Weights of a small GPT-style language model, trained from scratch on English Wikipedia: no biases in attention or MLP, a variant of SOAP for these matrices.
Each number is 500 + 50 x the weight over its row's rms, rounded and kept within 0 to 999. Layers, rows and columns count from 0. Numbers have three digits each. The size before them is the row's rms in percent of the matrix's.

# gate: layer 5 MLP gate, 1792x448, rms 0.109, rows 1426-1465, columns 112-223
# up: layer 5 MLP up, 1792x448, rms 0.112, rows 1426-1465, columns 112-223
# down: layer 5 MLP down (transposed), 1792x448, rms 0.102, rows 1426-1465, columns 112-223
gate1426 105:462463472463414494391529483631570526511583472459450494478515457441445577423495430539427462558511574506509479472527584493475478545431432523494580554518523493456522494507563436510466521603516464406465488450543596560512467478460540523470459435581442601458538476472512429485466540545550446457463534451405501505523472523547492418594534510571
up1426 097:494463492502500543536428500525486484510569558530465515502446489574511405401473484490642479542446515538524497539470510578418624568513485519400584473576479490430615482545523485608447472661470469395545499459414466466540580450514430471580474518512460519507587400553572433433509379483520502512521466410484417506519493579471489385627345581555
down1426 101:556538459487466531525507480623458547561406493445470476569500490437403531526435559610471509472552567455534512482454565545499441526550438508489432509291452605551459518510515506371521517462542546556527527450602565513439472489515491599427512492518573553514498505493412555513610420534475586537447534580514535566535454456602510541476554429445
gate1427 110:523534457459597484559530455457535481513538521480575516497504516484492534471495459443587458548481522527478493507542434466493543567506470542517441576475450515492500538503459459559474446562434482505531470536478507459612529461475500515447492530552505483568488551518550475522427434558428482583500539499453515509432526519492545417429364529502
up1427 136:472531480603520451468417590535493562568525499528585488538496514483529521523449534547519421521510615381572486473515612518398505545515497414569441398475507524566548505474561574511524577492512502587435517512540518476487470446497495470549516511407566526428498498453514528509602545496516522507519466407533476526510647526469474502581523475518
down1427 108:451520562478472479475514426483488568518493475466392437444421536473477472480514476521563562473498495491485482485505474584607492430478496550440530463498460466550525528450544396495436492526518560447492434457435512433528498568504482576524482483548389469427488487515456375551423454683476508504520476536436549567555548491481442474545533501479
gate1428 104:571385542550533483525455513419527488464589511493423544490445630474476486521527564579477392496571561590493471461473431553413475558497475457539507521499508460503355520428571536516487442476427518557588459539431469519488491614673480490491568527427518436550501450469539433513562497560557462458460480433508535574504555623549516393520443444481
up1428 103:398522382416524499464527506496502456508461481558593438483458471503549493479486500509531492467504397459401553515514541450495503497496520504491430522608452578468554570553577435495605527500447488372517580500601575521461526464444555510498431448544417634515554524586494563543545459462483513536514512462522479426473471485431495490525551462519
down1428 107:600478454525546440484558537485589594477519561493500526497524506531423518461509534497504518522570569539491470470504547509466584510512558484530571450399448417448537447462402546519501473521508562516399451488494381439530539524514541522637559517493501433506506536533476536435499476442536482526521478470453442495526550479475508504492480560478
gate1429 101:583562482436574441517532490553461558496459465446526566429479497521544512496494444521406488490535397463484527457456471483438493505497498581489462418522522571568477571498464597618554533524487474491510492503563491480418470508497530495539554531566543471482510492516569552558496547518488557422454495597520476557523315489415539483491385377430
up1429 101:533541600544593466519532559435521511489522513549569468504445449445482558462493520488486555424548469522444423523476498445588537443507524464612514468417484500403529429484489534512548492497485397537480522434519560483508569511380470450519516497558434469463506509545435468462615588477432552507582469527501461491468556589551530525518534524497
down1429 105:508543468492447504461542525536545467428527551550591600469487476467521415521469483588494453468612564535487560547515454489443392522513566530505504509489439571498446535502565468520497516489570532565526506500460507503452427481502576427513468429597440571410528511493537496545478476396481573518486507459544537460549541505542448454488551445480
gate1430 096:576549574511505523519533467536425545554413497550495441513508581574473544502510487338482491478459549538467599375490542468423364457471571519540603423497648503501583528503498527524436444460418498522522433520490432476486571509501451505449438461488438414516390512412429465476582437429478467446481534437512535505606543513475542540536517556473
up1430 097:462526501436518416515583477487503499458483530610491485418515525560508535516398435480506523505411523465474501492546514432487481499402581578531450555495523475420493527509486565358517437444337522488491436605530503458469625529421477579468483477487488467546398450505447401565483493399461495481563473531519483577440439523579460501470541435542
down1430 099:446424613539429474463530529365531490535492457442542565535581526477529549523491562546603554441498479531529460543488455555451509505450431394531506493515484597539521431515501479544421553547520464505447520534504518533522517464424582419532515483440566457409643579504569646557432442518609482496492527557483455509504511479417474535459551553526
gate1431 104:591445544475495491522405551465438512524479409527523432571613537405503529518489469418483561515535533498522468519493475484615475466461491510493507557581425452517492509426494537478502502532545504486516544523465477463520534456569489462453521445514514498595477438528498477491439604568552448525588465447462456488470566529542571537507496552424
up1431 101:396478494518418595572463473515451421382494474471394570453534553450487545534474498490437489601493553551466484460480492461480500453427502499549516504445534511434420516482480471559533468543467563436420579530588467556493446461346594498462526514587447544539489522472549536505458515503530611467437496458592448562441558520493446538482493542569
down1431 106:492564490508453545440625503521579539503446522470520468517387533505484490560498509458525461526536548506508536371489547565427542540539498471470511484471575554542571482517502449563562448508474554581569497479537455437381461495449495506525455522531511510512542542467427525510465486464533605479495565468554466568550467482460466423563417540537
gate1432 099:430505525528563472532518571620467415523488503413554548523546511497518473454417548476451575530461589521514480370539531563547511447365411526434423454571559478462429509532525470487522507520419548570450478475444542566450453486474541506418568554485500551541560610503464526420525477524416442520480538459575529456439498540429594477414486570447
up1432 102:517617573498499519410525520546546442574514526486433431548572560565523481487472553536493414417432404509464559490508511493510578492476513447497485569520441429494503491635493528622477612491449474438471456529557514576485492450583461421500483483516529510517545574579531407394477447510489484441559473455540573475528426433401576489555519551468
down1432 101:469448538440478507492473498555500579430439442469511436496527499452516573437452493546542525525548516557508477532484494624501528394414419562601475482485565508486493547440464508483489460568489425547558517550418497495607460419416543498435439525581444501500493558453445552536533544427458453543494549550599518525492552482550530543517442440570
gate1433 096:583474367441531513459442548454392401460537495481529481402470544448518430518564518535504495565495462502422495509421520518538575468506502427560457469389537462529457520501471496442427564478502500524577441455548438496564539454459416458470579410499575512563532581478407488499509524517431480415453538478407477526499508492545520460455570582476
up1433 093:541492431464458466488489543464469417551549464473484455412464493502514463571466497557498423578506490489467525545499501473511554525569478460557477471416578448505477503443433554425449468438513563538532445472492382464537504523526474398450535526541563505496491606470469477560419464500421413429441569446411521481478540454548449483512594524518
down1433 089:392492593524458478436540499561562464562496451511454536475514403402522558488472497499494495531472516512549482525423503543449483480494499498501474505535524550435505484523528501538562423565419545379475578437476415504480435465494501542514500525503443552509435494473538522470582435481557607525497426638544561540626489550465526503528440406552
gate1434 098:516501552501503515508454478597480540433476485487535522504519476504449513482513490463526524451531468465489524398505459489561546437487494587604519524564434409489537530528516548516455529521573452547383638428552423417376488456357470573451470474512452380456514514498502491530534399493498498504461475472526453383560491595471484548458429481505
up1434 097:525434592471519462473460539477487508421605502402485430563537493459541526503481509447538582551487470494552524446444458531445507478470442569513454506507545480482343447537545523436522418552503507488607572548401473509534607492531532457576607559519492503534462424511411427535484550554457441466445471477399484431396521543505382469549459413440
down1434 099:554503476512495526440591461436525439596503591513464470485489534492521512572518575560457445458435493562522447539548480497526492472536521491473528524592508547506559442480563509587485523488520519491465437556596483447485406393479478484462464483497584535494490553503530537432550354479604548468529563514525566541574456466564570589578574465561
gate1435 107:517489482442577419593557473490526433569465472561550569546524557530464524489484427523416508455505500503528589483540437449503558543499510534497532497554493455465571462485576527573471497566484515484423530406482458438521486463469468449462516465415568532539544481579458554427569456428392520507487503486551603482464523566491476447370504533508
up1435 099:501493456518499506517458542497490573521562484539530507558474445550467476587545628527567481505482498416530384519485486508577498558488421483527501561535528461561536527503465520569553545576488489497491486469488393402464560479498492487461538605565557446593447488473547524533481448462568526490502475560560492543584498478499567505541452456535
down1435 099:448554514560464546453514483560460502530435450410569469531392535556517511512542427422470549548558502433409539468645593556401480498492553518459506460449531557490491559547517447439524514475599487536568423501554558515479440596488556472566521462493531471425532529516467535460471496548464437556518507424481481495600496507466526544557501492503
gate1436 099:444431472523508428533436496433417475518526492468555460468538489603542509453561405436463448473439475555476517507492572502504580540537472528469523518555505610531528434515472489436421352548452484453465568461491509382441501449525501463467567426486446531449486498490466525575484464478451473553546491535453471513512490567503450413477522489491
up1436 102:488472504464589465476503568439452417521529453433393561540502428489514399475510510473499453490559475406465582467471485499408538583519468544421465505587477575485475453562499484539484442435457446471506513460530493432430524484499628518491517484480535447475575575501492610509460417507519557429491616491508476407394506531569498450508560564438
down1436 099:521590542494471489514480450492520479466483520595500466577419542469508492571462473578456530498447481530408444463516522512490443508416479542590508493581421521496393452551505499415560466556470448448469436523445535561501422546512471576549484506492465521492467451503452400533497526514457439558553492567509563495542551440519509473501511429533
gate1437 103:506487396612443521525538498517447517507482558426489488465500488472476512486457452484468485466469503453446491482500552512563490518613515472473537553500396486576523440452548587550535493487456472439513394495485459537508474418400451451481531532508449438526520544597492471446562548473478503416417593500480561427546503501523588515459573421543
up1437 107:511527533486619414511532431440548385498461521582485531517521518553553557467483502549482539573414559458542557502468490435445491433473489513588513440536522541482571473522524489454426458504505453585550547406546541473530541531591515570522440474571484610507450505489501502497494517507632503536520407371406433604430525533554548558469515525563
down1437 113:553467450487429530460487535517460475576460563426475429513576484553434526588547522472499446534466461542463405497446475426514486559496409446529574477453418511557486495502523481507509450588517513528534430560510470474513491484517494472515469428514541564552387417507569394468434501523446447422390502553480470556433425408540451502502459448443
gate1438 097:580534607605548495487501446564496419510429404514508571423495569531556424525524456503537475481530610551537471441540443443479542522504460543543475501520496539559550424385536572535497396494498489505619505493420429486550555432436448486524487456614562523578479538514519441479478470440525448515507492488494425520531373498535515453476441547458
up1438 095:411402522588481533553561567481487505623476516566357537588540587504575483460566465477666479468473480486561523468569513488453534516465446456541502592456455395533465584544528480536516474547494534526542474569509496466499536606536513485401523522479615408564537621604556543487417524441474439484543462483565458455609571560547505489634523547465
down1438 096:598548364389517446438423463486480466427534414498574398466540435475479524494474450492412560602642578538476420549443541483563454541490440522504500478616451610479502435481451483483502554481483465497549553458565525508441413426512448505540467502581498552566499467517489479395557528494509495567533518420434525455444486485437507435430430476564
gate1439 101:485567589500481506507449636466470512532458524520440521508594561432578615523470552528576507417464461502535490541660478519450535487450461409625551499438516449480460490596498517490503556469495405520583474455483449547578527548412596505565426503489452455534563488486576525517488563533428537444567561516421431473592416495523521450474522450575
up1439 101:450476411590596534570526512523444411546550615471485481478520445482433404531502548495552519474448511457500467544609497477439438548487523509476481535420443523499490439522473492561462554519480534451475471526394530556417623573521480519570471504524454564557587483530527504523496484443445506467466494445562551545555498516447553453520529512412
down1439 104:486519568390443465542507468577506506539524463445472491540469559504584530468482565521522533468485511546487521525550476493558564486463492508547492499478464539510498518536481551474498357419421525473536386449403484492545501522490517579440479475490511526434535525612478500566487496483429503478509500444440484391511481496578455520561569509478
gate1440 099:500521552456457472500444439544559442494472434489497433532577479542402395506495412525468515545452478434509551544408447585460430466497499461574477463564537441558525599547473560500554421515527461531495450507565536442579530474482574487456479520603526421491512522534496435555459430486512477451384461476454508500460449508411536409486461528539
up1440 096:479399521522558497496479508527436489561533520521380520493562511504492445409474492438493479543447569557492426446559456510513525569474480465439582470531517512399469471532470434429542394506525575495468513519383501508529408491516453479561557481457467534425545590370529569470458493370514541609513504584506479481461589543598499541534533485581
down1440 093:560541440498498550485487460551466460432456574409618491508497511486440557607480561455459539502477418369521582533590523509533531542504461442520372506484477422548556533483492522512493576543480407512427507516595547459527533503525501602516548441550545517569397505556457500557526528511466547460386453458469457514461394447449512445433526534493
gate1441 095:467481474392434420553460502554537427474482540487504552532543515476490558450487543549513521516577545482518590499471432602434515445542466525387547506538530496453513592521514493471511508566440507545423498559505529461523526442589482570518445463480575556530535493582482482500452541595642510436435557527465544497548654475426540531530526488479
up1441 092:495485508519535505472519622483530498523496477547472372513620474554520576376540517528503406532484525504558544526537463427480506560531525457579517520444447535516417397441599592514491505501559476423515571496508521508510428512533567454521548501515439559500548485499548472529434511503523521502441491507488497543522524536515447452548508442529
down1441 092:599523439519497519564555469469414531478544540485497451487401476461503455597488406469491489526473423453492544480411553530576478453503516566482552423521531498554516506538368488542512557430469434472592580443612370446490454479472484527381518496513550472480397483458413512528549495577464477514506454519455558487502452511499521501483483438512
gate1442 098:528514459498508510465503594516486578557465508537495477558485578503597485477469458447592483493528414487507467537463518546452451471514420550435564538514464510550496485486471544516476555456463470506499532490428471543582513553491491539558575499520516560569472439407441504517540431500480572469560513606471443482560557513437508508627429517462
up1442 095:540554497510528437444512408492474475471574439530482545565514489511606503474501494606545439409531522504543488470471484641497516594503577505476514491521408543502494552594479533506509570651485571483472506509554539453517607525567478498386487585592475463435534512568546509565519407523468516516541575478532510451463507429582562542405462446514
down1442 098:480412458507415434450484516487486565543439562488579420454399509584446450494561549477472544487488391490498460499608547375567520483471544520541453557516561429499543537400513519525577509457556419395464531500490520507496476466568512513602488448450569525477605511511472449531554571565414474573497514491540497447505502578536446552565546554508
gate1443 098:451552445428444629558553512425479453522547449501511480522458471616536445473583535475452482490483506523468452569531456617533495468505507471535534535474498416457571577539390523598478607494496524505601439437510482514462559509480479531552591484482403496525640603544519484468528492414471565518507447505517448470484398548498540484555497468481
up1443 102:393447480490526603445524458550568514432495549453623431533557435503520439530479496540430462528496423529466446531503512559563494530642487527487537486576525422476534510570458467516631497483511556505497499503519507455505565422493479481535585464489494423452475507433459472458502503432477408495476580516527463332528450557494515488559499486516
down1443 102:571490507443520492481642489423506494442526446627527564516521532507533482452455464373512558525490386489520556526540495438444526483425518639520427562503595578472461404502534515512417558429557571556539592493512476514488500453501469536485460505528480496526505429556555611559485397449519502472535408466559421564427444551493476435463564567474
gate1444 095:553546535519465499422493542557430540477435564451587484548466479383537505564448411525579431464470483483559416460441476435506508442469427544453488497485572523582496494472551461574519481555490555513494412490488545537559430553484449512393482481499462478502483478414499547476480498373458474489580513465564524430468467498552525536514479545446
up1444 094:508521478427434433541459505439472526496426544500455501544537480549523501415488509563570560512592520536452408450376517503561530507468522438520455493509461501495442510575428429460551579470514520491519544522413523497448497475505491452624475473519474574472492508491584485485551563532497448501500600409483536572435516668497625523498585509549
down1444 092:538515466543560561510561527486456493534492464470481474437501426490494504571530503521481447470494405500535491541498497455468523499502500564522413586440521466527521529441611500546554428508452501520579420443515537496524515533455559513376435501463489503519530509501463504469437497573512543461481468527501518486555626486530418461531534558518
gate1445 096:455452545584496579569456501459448565467475459530431504521565476571463490569537534527508525545451505517522486464502474576423563538562451401434424574496501482536463500566513464481565540556543613567404451450527471514566471473553494496588458430505532512495503502500323496452553513506492459503471482503491458477441483531459527541465487569576
up1445 095:396477436472491589466518539538454439514498488534465504541471460594514436542556557526488523556416499474485445530467505530567476471480582408485497488542502532503542510511450424567484458490449542508504526564484571469469502489536522544480500596506482428524438570551479467461512428384459549470414467547551542498517522477495580545444596630433
down1445 091:560542471486542403568536418514555505575424503426510548485535604491489530375457456546409592431427520482538550449536516504494468496502525515579528505449500468472475545441578458417532591482470397486574485427541488440571430479442522564524546521501456470478571488493541513606449585560514437495552508490483540472434620517553382565405464494463
gate1446 104:430544480433529525478498446520430530401435608539456395519526478494537470536505446454450559494477446446550512498429498514495521478521497477483534526483512539507479502539491493505458494563565494481503505544468493476552522524436527502523461488434464453515411456533535588452495533550440483462487456511492446555474494532572621530529480489585
up1446 114:456529566536520465518574456513454417590480509462479528479529558493513425478535446443429604581587546519437470495514459437457493590396497515562569532607407445499485510513521494496476524546586530559407545483522494462606556499516515566449528513594468549408468586528474494488486434485457501500495516523457496531493460497515501558512572443419
down1446 107:537479485467562521450439509489637569376508570517591402509521529540535575469515442433561580440487448536476484514520528570552528534501493491527439474435568492481505473563471474595414441480538507442539427421553504458429520569453566465475442450452568509563417542471428462490472524585478450499455480524507416576509547519495612563418443581461
gate1447 096:481441467518501459518533532422502472459534519510468506441537477425471489560440595505474440613489389507472445536473511531486547526450522426628511490502453445474460484594540524489456481495529528500499578448521545633475479438498439459503511518576563518515432517542506485495484496513490497404476556464449459494505475378496547534438448507488
up1447 102:613512490507529414517500474549551508456550504423444570404577575450476481503463525523427487491512458534542557507584522508487507553524516464475514539478511545538483419506485540517436561452471436507481542516479442518477413509631453538467634523504467492468541499526490438499501531617577431441476527565359458469562454350520497563446475401551
down1447 102:499538518459539462500489619500509487553533523638562527597449478465498536509383440462541553429544518501467556467476450531556561488482558576508492501497485391481565562549520486478514433481545517478458504464497514499592560575470494456522398516507457550480427468499529505506513487523582452537582521503558495465472458518558479505491576490485
gate1448 100:510523578467518416482422459472480455455501488538504471409590507412511562534413418416529505467495454608506464484422551483512582582526455523567488549563533437447416465504495513497549508539447496504576511494496461410546507491473522470463548427506603447512449503535536467528498372488519475541423515473593423448495496433522549521555477586490
up1448 102:489492447462501508497611492383464514492484518427441513501492461455481461395498540503465536502452478469483497466439462496530503580452437448453446465513497464509544518475559521459474519505410415532456534470467432584575484634544469529482411534478478546432481514500454417485444458491441603420607543502596566497448518504574422485529491525454
down1448 099:441445528542482473507463496553491431456470423588565465475448519578505535551512565510486470431529458481520537517541501414433554457511519488540560507396585518499442475546463536514543457506605555458525459539514472489465530435420567494527554412477555482604532503554526551430490532447584424497406467486472442562511468536404555474445489506404
gate1449 101:426489530531517517486462453522470480513547455501566501398552559480384490550498537598527481488443372495536401475511566463556530499550468472470611550432474478476572531618448441568579460567401550531505557483530488450534382519514537615468530508453483523555605419493524432496597468532520497522509392406543490479518503549475475450663591546445
up1449 101:585429443467447541455490557526500485407532518511512505578548505455589469496457491564527456506497453462499463509441553485534490446453391517402499488525587513575494510473493545459572552424518601566439522471453531604526529478497398574512422465565523446470474485502487502481487499546428475484528473526442464472497476457484478499366479550482
down1449 101:511481564527507446518504546478538579525439489498475457453513484476429492508527538391434454522502521475583500507523433607409550560448472462539497515534448616440471446493572466551531456488473440536539532542604464499491460553485539485527573582328471531545506503457475460538468556530573449505563509547447545529418486518553487470527531393494
gate1450 101:476549547542471392480501505474469390462477487513480598479510511460458509474519519473506490452569529579472466401506524559507505545508529434453471489542427402535574515578409454483446502556517548533489509448498510558492493478527523564597516540553470609601513413501577549568531444476570504503531372467441415561465526504509549498539470595543
up1450 101:477511615551470508528544508450518556497533547462519545513507350448468540430490453531468455427542508472558459519439505531484455490506491484511529513508443529572507563477423511551464600475521573540471448528563549473568485539436504549553509579451490570479510470519465535428392425451553433502595407442512454489470560495532590551532425449532
down1450 103:493542493562472494489416526477483439446505483505448446493540553516564505524469515448543490460476461421450449620535525474476576542440559472402555495558517526516486492583490537526516463570472424336578577463580475504491521487483465546494513452522507480425522531482494420482498484518526423474462512470447479435412492378500495443683654508458
gate1451 100:529511482443559524561556476451461522534527487555483554534481495474429552413462467568458502543355533544508530471556475525612465461566548438449567579510405482519548479400455493503522477412438456517516516481485567507528550508604530492595520535544494528476454498564538411458440507484455475447460371524526572491505482508521484586481494550475
up1451 105:519486567540457487390486554482544483494438490497476490509545569494541642436461432596418428511480645496513543474546526579506511438543490569407514483459457436490466475497430449486504483465517514388402506571463513438509484416550469637637439479546468479574458498480515529531489503515555521550554461503603565498608546508524382478442478486376
down1451 108:522477462569470546509536413517521574506482556518482543501441485538468439567524558437439507577433416468425481452455495455497450531462449542468449486504547498536541497561546544544616462451551510469580546561579461494495506472426532381448484463514561452429549531474400529494500382458568573501496552497438470398425535375551485433529545541485
gate1452 099:535379453389477525460467547499483541522418415419565511468545530467524585522553493535464455543553458472526548514438504460481487467669494489517472564546443491466484525517537574570579478526432480473485448539496452427554450443523523567455630542432505533483548471451431497517471489492481461525476535471520464559403471439521513491535546441482
up1452 098:475397517389476505469435566552508480496441401468554470497505456404567463473623504472505465504560460499532536554434482481389495495564523447502508569540441480502509509475511513519580440537487529434498475478512438426609458419482500476475585535480533558492527447447340511521447422529502453504431525519569419603425477371512486427567496463533
down1452 099:454636448581572482565537532548501471477559646506530487481505479596419570535429605522501464456508537456451443557431526477560447570546566447529506470451552483571551377496503422426496501515563563460535570548535435534507471436633432540579480505509386474560430553487476585491657514527499575525445494497469539454509458524515442538461562548532
gate1453 100:591468484458500547530465467513532533468485515517456517498550462455565560512578445499486521510459483539429472528486552501488518624475518499554521561499587508508509479452368471415481572541568477566619510449477475510430471551509552496484461463496495486547444574455473615521422447539526468487467452508453494548555464528562454426523541469596
up1453 101:483465484529457506446472490506586507533506487468515504530519527536470449490562520569502453484504459579542438491478468423505495567580524455514476502554438550496501478510444451485524459527504467582434502477629420409491642616516443536407487512361526410599559480474519512518549480550491529539479381530477468456544524451474466517556500502494
down1453 103:518498551520511510583506516528523472458467512482573486512528498527488520512492580524503428556541593527477518481555537528448482457534412471415605505447564460458508513467452521537547429466468526441438452537415555492505455453490534546506535464606440591504492421477480502529501482509522425445551521468568527462461482592491489553493459419509
gate1454 123:512575496426505440473480476506475518468445529485504509608521542559454592545550546524539520576476542456635445504486502400492500553476520448478529452592529532580509516536510415525462525521582567546411432553474527461450556536461524464469453507535530520510524580476509576569470441486508514468457436420490556435488446455511452538523393502523
up1454 125:501576565549530407466506535559408526411512511428497530443469566624483484547480449549444486525538466498466562534443403505482414496476516591448434459578557506462476451515431447603498561451566474529494478462439493517531454541473416537476582466463561547478481456457523585445597462455573522466506444484584408489470426572473494566490462553495
down1454 117:520497494526512535542479417473544460435481478534519572529465496477365492530462549391574454543377483452571515452555557497453528526495487489586452482550591497569455494547446510512473502483461468447491460506548463443462524435411532480479403480512467393577596537583507424538428424533420396481401502530394553506495528555459503507485470376527
gate1455 102:516433425525652467451505562362476405493421475553380503497466479478552520434425489525521506405493490580484481497555506450521523443451415472475419498498442513382530531542506467621474500402514469502527514485354474433525555568614547445506529470473430489539489572476536505486424529537476561464529475589500512543496518565511577452524477515544
up1455 100:501499551568507529509554403529522505453515462505515490526484459481472375440547550521464529569558493412557508471574492532513528501608554461512540412478499503521438491545530490554440498527549507501533478480488560485503458464354436518538438488541497494424585452482532474599484448499508450579642502491461527506517546494526488535455552534512
down1455 103:489535556513471408514446530547553477475451479472487507460517526424487535446501479552462492470447502484490512435540443455435538488451445512495463630536582472500537512550434465537541568480597495496508545506489510516518491467515526459532478491481510475588456604515576629475546551527570540543491431517470460530482471430457484409441441537520
gate1456 101:494460444469493527466459481464515471491514545493480486566469428513527451382529489468582428460463532499490575642464495460568402447472497435492391519509622387369490566441589537567475503486544534460509505535572558538537511573473440366453464530467513484504378486488437515493468468316499492512511475495529458428512501481490505522527446567531
up1456 101:571525519478479472481576614447428511545559527515521610514533463475596421590432453491380456499430515499468444403516552457520529429484501581508535468574481548480496370500509423561498447455568451523479500549517487496463457460540556435564628496620533468567524505547553537532562455592478498521480469591474571603509570540492481396573493554542
down1456 101:496531529542568500541518532568448475480473508562503344443523469532460481418537475500518517518521559411564609546494429460470477540426451419582505479488440576576514512527422480485510481577437503468486504522536570449515457491448455574445401498446509487556516510461479566487514595429477495332453573496530460432492494557528486460557511456428
gate1457 097:546451426565515561561530585532580526444558426495500521517491609557400521513517522499471536605564457542431496458559428418528503447442603500516412536550518517597569507506521502490441435486508484459504497493592439490398635489436470535559450516493467481556476631525506485485442505502514553503549480531487436569454438463589442621438520465514
up1457 100:500493527526550515437457537522453546535580340546535599474545497467475507413568506438591460576556507477434564473491551546428556561412448501455450516583538517519460555519454510499512438541510473445551523578468496516523465478534504515491538471414496489420471543466570617574508486479555460479468618460548416552572449505542514589426490478555
down1457 104:506491415467446527545454415534485492497575600549419452481463531447544578613480540464500542489492528527486514563482453512579421478613509408464513394478444476537548528479500450508482570486531518577492486446506513457409542553470539463525447509515543454595460511474489422511462543483511516416532450574495529471464456513495480487582539585567
gate1458 094:507502525397541457384491465454434549464549528517525487456486455573508589591524518462528469527476524557434409483607496481470514497457487523472488539548525584372574469552498501494522449455509506545495494516630505481537436532450489536415462342552555482474538486527404626577522514481535436522514534551433506476541461549445549515483422555442
up1458 091:376465507452549426425471519504559508589489542529601478541540550518408517577553499478553472504432470429480426376499537465446444489553456574568530517554453566496489496550470541504558525508518532577522468493488584513537482523465560470527503473533467482533460554444514570555514535469558501542486555468596583507519412487495502470517544482406
down1458 091:470469545474459518568472435524523552443513494472542547537459533398622523484486464558533441496510487524522493496576479543483450432540600437458503495474470466443465536432505429522426488477487566431539552543538468480453515496540472488487542535499388446414555577476452378421508465438512468457532401472458465407546514456452551439532516414568
gate1459 102:512581510517483597574498543450535531502509507466585530425505536486494509506491462510496463503519460536528508499524466460475499419669558525500403529472495520528567524447380473548526515494381534521522453590512540461576519503537421451536444490490570551480502471531575567522472554530492502534449456570550480514538492561470441447529400515516
up1459 101:471475530569417603424433507513566468485607489454539562419520518430442476493515432485414497489624431329510524512502512438460427448482421559436518561509409506428471550508487546598467502504423536493572449516455470495566518496474436497526469520434525595505581509545535535452439532592574500492533570598528531369430579471538482495486417438590
down1459 101:525496515494491463415564489474543553463486479537457440493478496577514539456479505521538533423532428516374573505438473524495558496450489478522503514507525558534461482523489473534524507467500502555460554457504473583487443560497527536568501558528500474498482492439557490626513476527402435555496514465534436525499451456522492468371499559479
gate1460 099:607521514495522500536487501500466427513492516500531462438520484580540606453572463519398438442414481543485510451546426433498564577469507513480458495527471494435390447519534505467533514497489523494453465456533455432501570517511498446421520471448491502400569568580530479424436562426477419567556598561461483596543506546555536556509450540551
up1460 102:483431477544488449497450462440461463526474516513529464579478502478402544475530440442449487546457453365448496534498403518483486610536469565561417491512349463518470479458485518498443488529438472517504533504536553418599578484559479496425534510394487445488468476448576485536562399460415532551575561481521619517495527526520574464490534550467
down1460 102:573505451451484412531510477447635482514499545489473535455517485523613556461499638617469498471552563487421527576470450526484538440532429591582532593568595589427452463568493558550485551478512565495461470505597553512411552478471471518586473507580438550460521484447443529505429485532484468470515436570536467587499489511477559555432483515495
gate1461 102:498535494492490580388440425562500480517494524566476455504533348503504516555552507444448554535363445564436600541412577414515440484447456461441452497532513457565407486554510470499435553437455478533401537455636548443482500553399524458388453510523539494489479609527529382485500473432470529521508460477478469578513407419509448561390596512508
up1461 100:520554466563512493396463480502569482460540538505550541543557446524445556491466434454435567590443525561425508528501517454532503497520511502496499529435515500524495492514410495456484644498524440523520467486517495421552510476441522501529538478541475486588514506621498448472499457493467481495494538453469477418460528492535530623462504610443
down1461 096:541392496454525529477551555457476442558414466473477491565480554337510494483435479494531438509594614462487459437440541521461466509558544524490507463443621513526583563443566477490526337539570556544487431586522441525442478550440421505431508540548520504518494455404460517542483532503467413448510501483491491560514410445474425423536441457489
gate1462 097:500533512460615450446534545540538564514544531538512547482397458560584434467524448489394509491528466512466617459549448424516481531388446514453530580432481480399575444500481557479515455513420473485508509543514467424525549519441551507503452523425451463457527456572550501450543595517505467429568465464526565446459449533489434566533485490508
up1462 096:516527466516499541502486489465471505447494436459485458515542473566545511494518502604542572531589475515597522602473556546492504480558509557670423558670489538558494482518535567486491500528422480540464549454544537540382559455465485506460550524513551501545470534540491483454553593421472470546529509549533429524512563456540544549502554486534
down1462 096:540474458523581526527467467505526601542536580515498488525519477449478433511594515390449498475431446510454552426590462470535416428456531522423491537465522457474548540527455557477569453496562559492570460492505552546504518605477438439439490542488464554602451440476467494534527419431475455507538456434529522512540406532530490520465416498424
gate1463 101:457509523545533589495421550503449556502515519481472520430490522570511463528475498503516494446575468451453508443528546529532491537421527556422570526481466491529517512388432471488527621535459493471447581481433432521468440429560408526455594548445586563541523493493429527496465587521529506523513371474530500571440525557482569505546395473517
up1463 107:503541538476566505491557499517553445460531421547537514481526404557460466466535476526525548542510506409449430515536579453451442478557474453614499386447551443513478465515570454465562471515540429541578385592487484470496508585449545521469497517410570495483462567441564472471496415547538601592534526541540381482439501493438479501446537513472
down1463 104:487432535570466565455501544547459524495402553591403511460554545516520511407382478486537519530488510664456513455518593527505588586474524604613608474535466551437476461439290491559536439450479496492500437469509435523493462519554538497394501465513469497564587443582391619465484559478519493521482494482556493573534466460516432567516546516513
gate1464 101:450402510431453458516567492467501542491480468481565505475495440489469463486451488526610540518404421441478541455427514497490459470579536485536540450507560547488522554527455544552450540473586469492543469522477525509498441526480505456609488554452543487451383508529458522580536518487477485451465510408493442513505529578482496450586502461529
up1464 107:547428386488602494457500589605423418494550520485530535498547527423447384515516544613540451499514521439483526525443570471489481484480482507397421466510462555438553521483562484461396471539541484590516559446572484427470509647576467463525458496575590537520461455526536486565527522404499547450504476385488635550454505470468516456516532505354
down1464 105:476515557476429521507519453445567520533478591467406508491427609476562532649526551488497579476536501552488514545529571492473518502507559541504532518526508523556423557392445497488472561582476445482655489486541437512482457451486518468539494541515483475500539497523494476434430504546575498417619472517531498451559460540533473436510485488510
gate1465 099:516516520528503511504600559545426462540429504495564480488519547539483521437442479539496541553548505449480495515528507449504530428553503474466459456568519508568585432474464438503437667491383488417508568322626507491499569510486462517436382630527475446485523503429512549482541522528492524510488571457503506397473498516591452526516476397455
up1465 094:470463480476562504462495550496532433572405443358429450489474592470512500418490440444488486456532541509545489459523627517478521509530502540523557595505440408507406445494554495501403533455520503412480446524448462527429444429505531461428605516527469461514453497551438518447530453495534499482540527519460366518499579507489496513514440538516
down1465 096:540549570497523511486610523522481543410509487590502531548438471507544464583524517435488547461495478507492526442484423502424432474535555490329499501564486487531521521585442510568620459502628575492538471432486431429500548534538447421532541455434551537557517411486429532489512612559482416512461495495483577550498486482495545395569502540523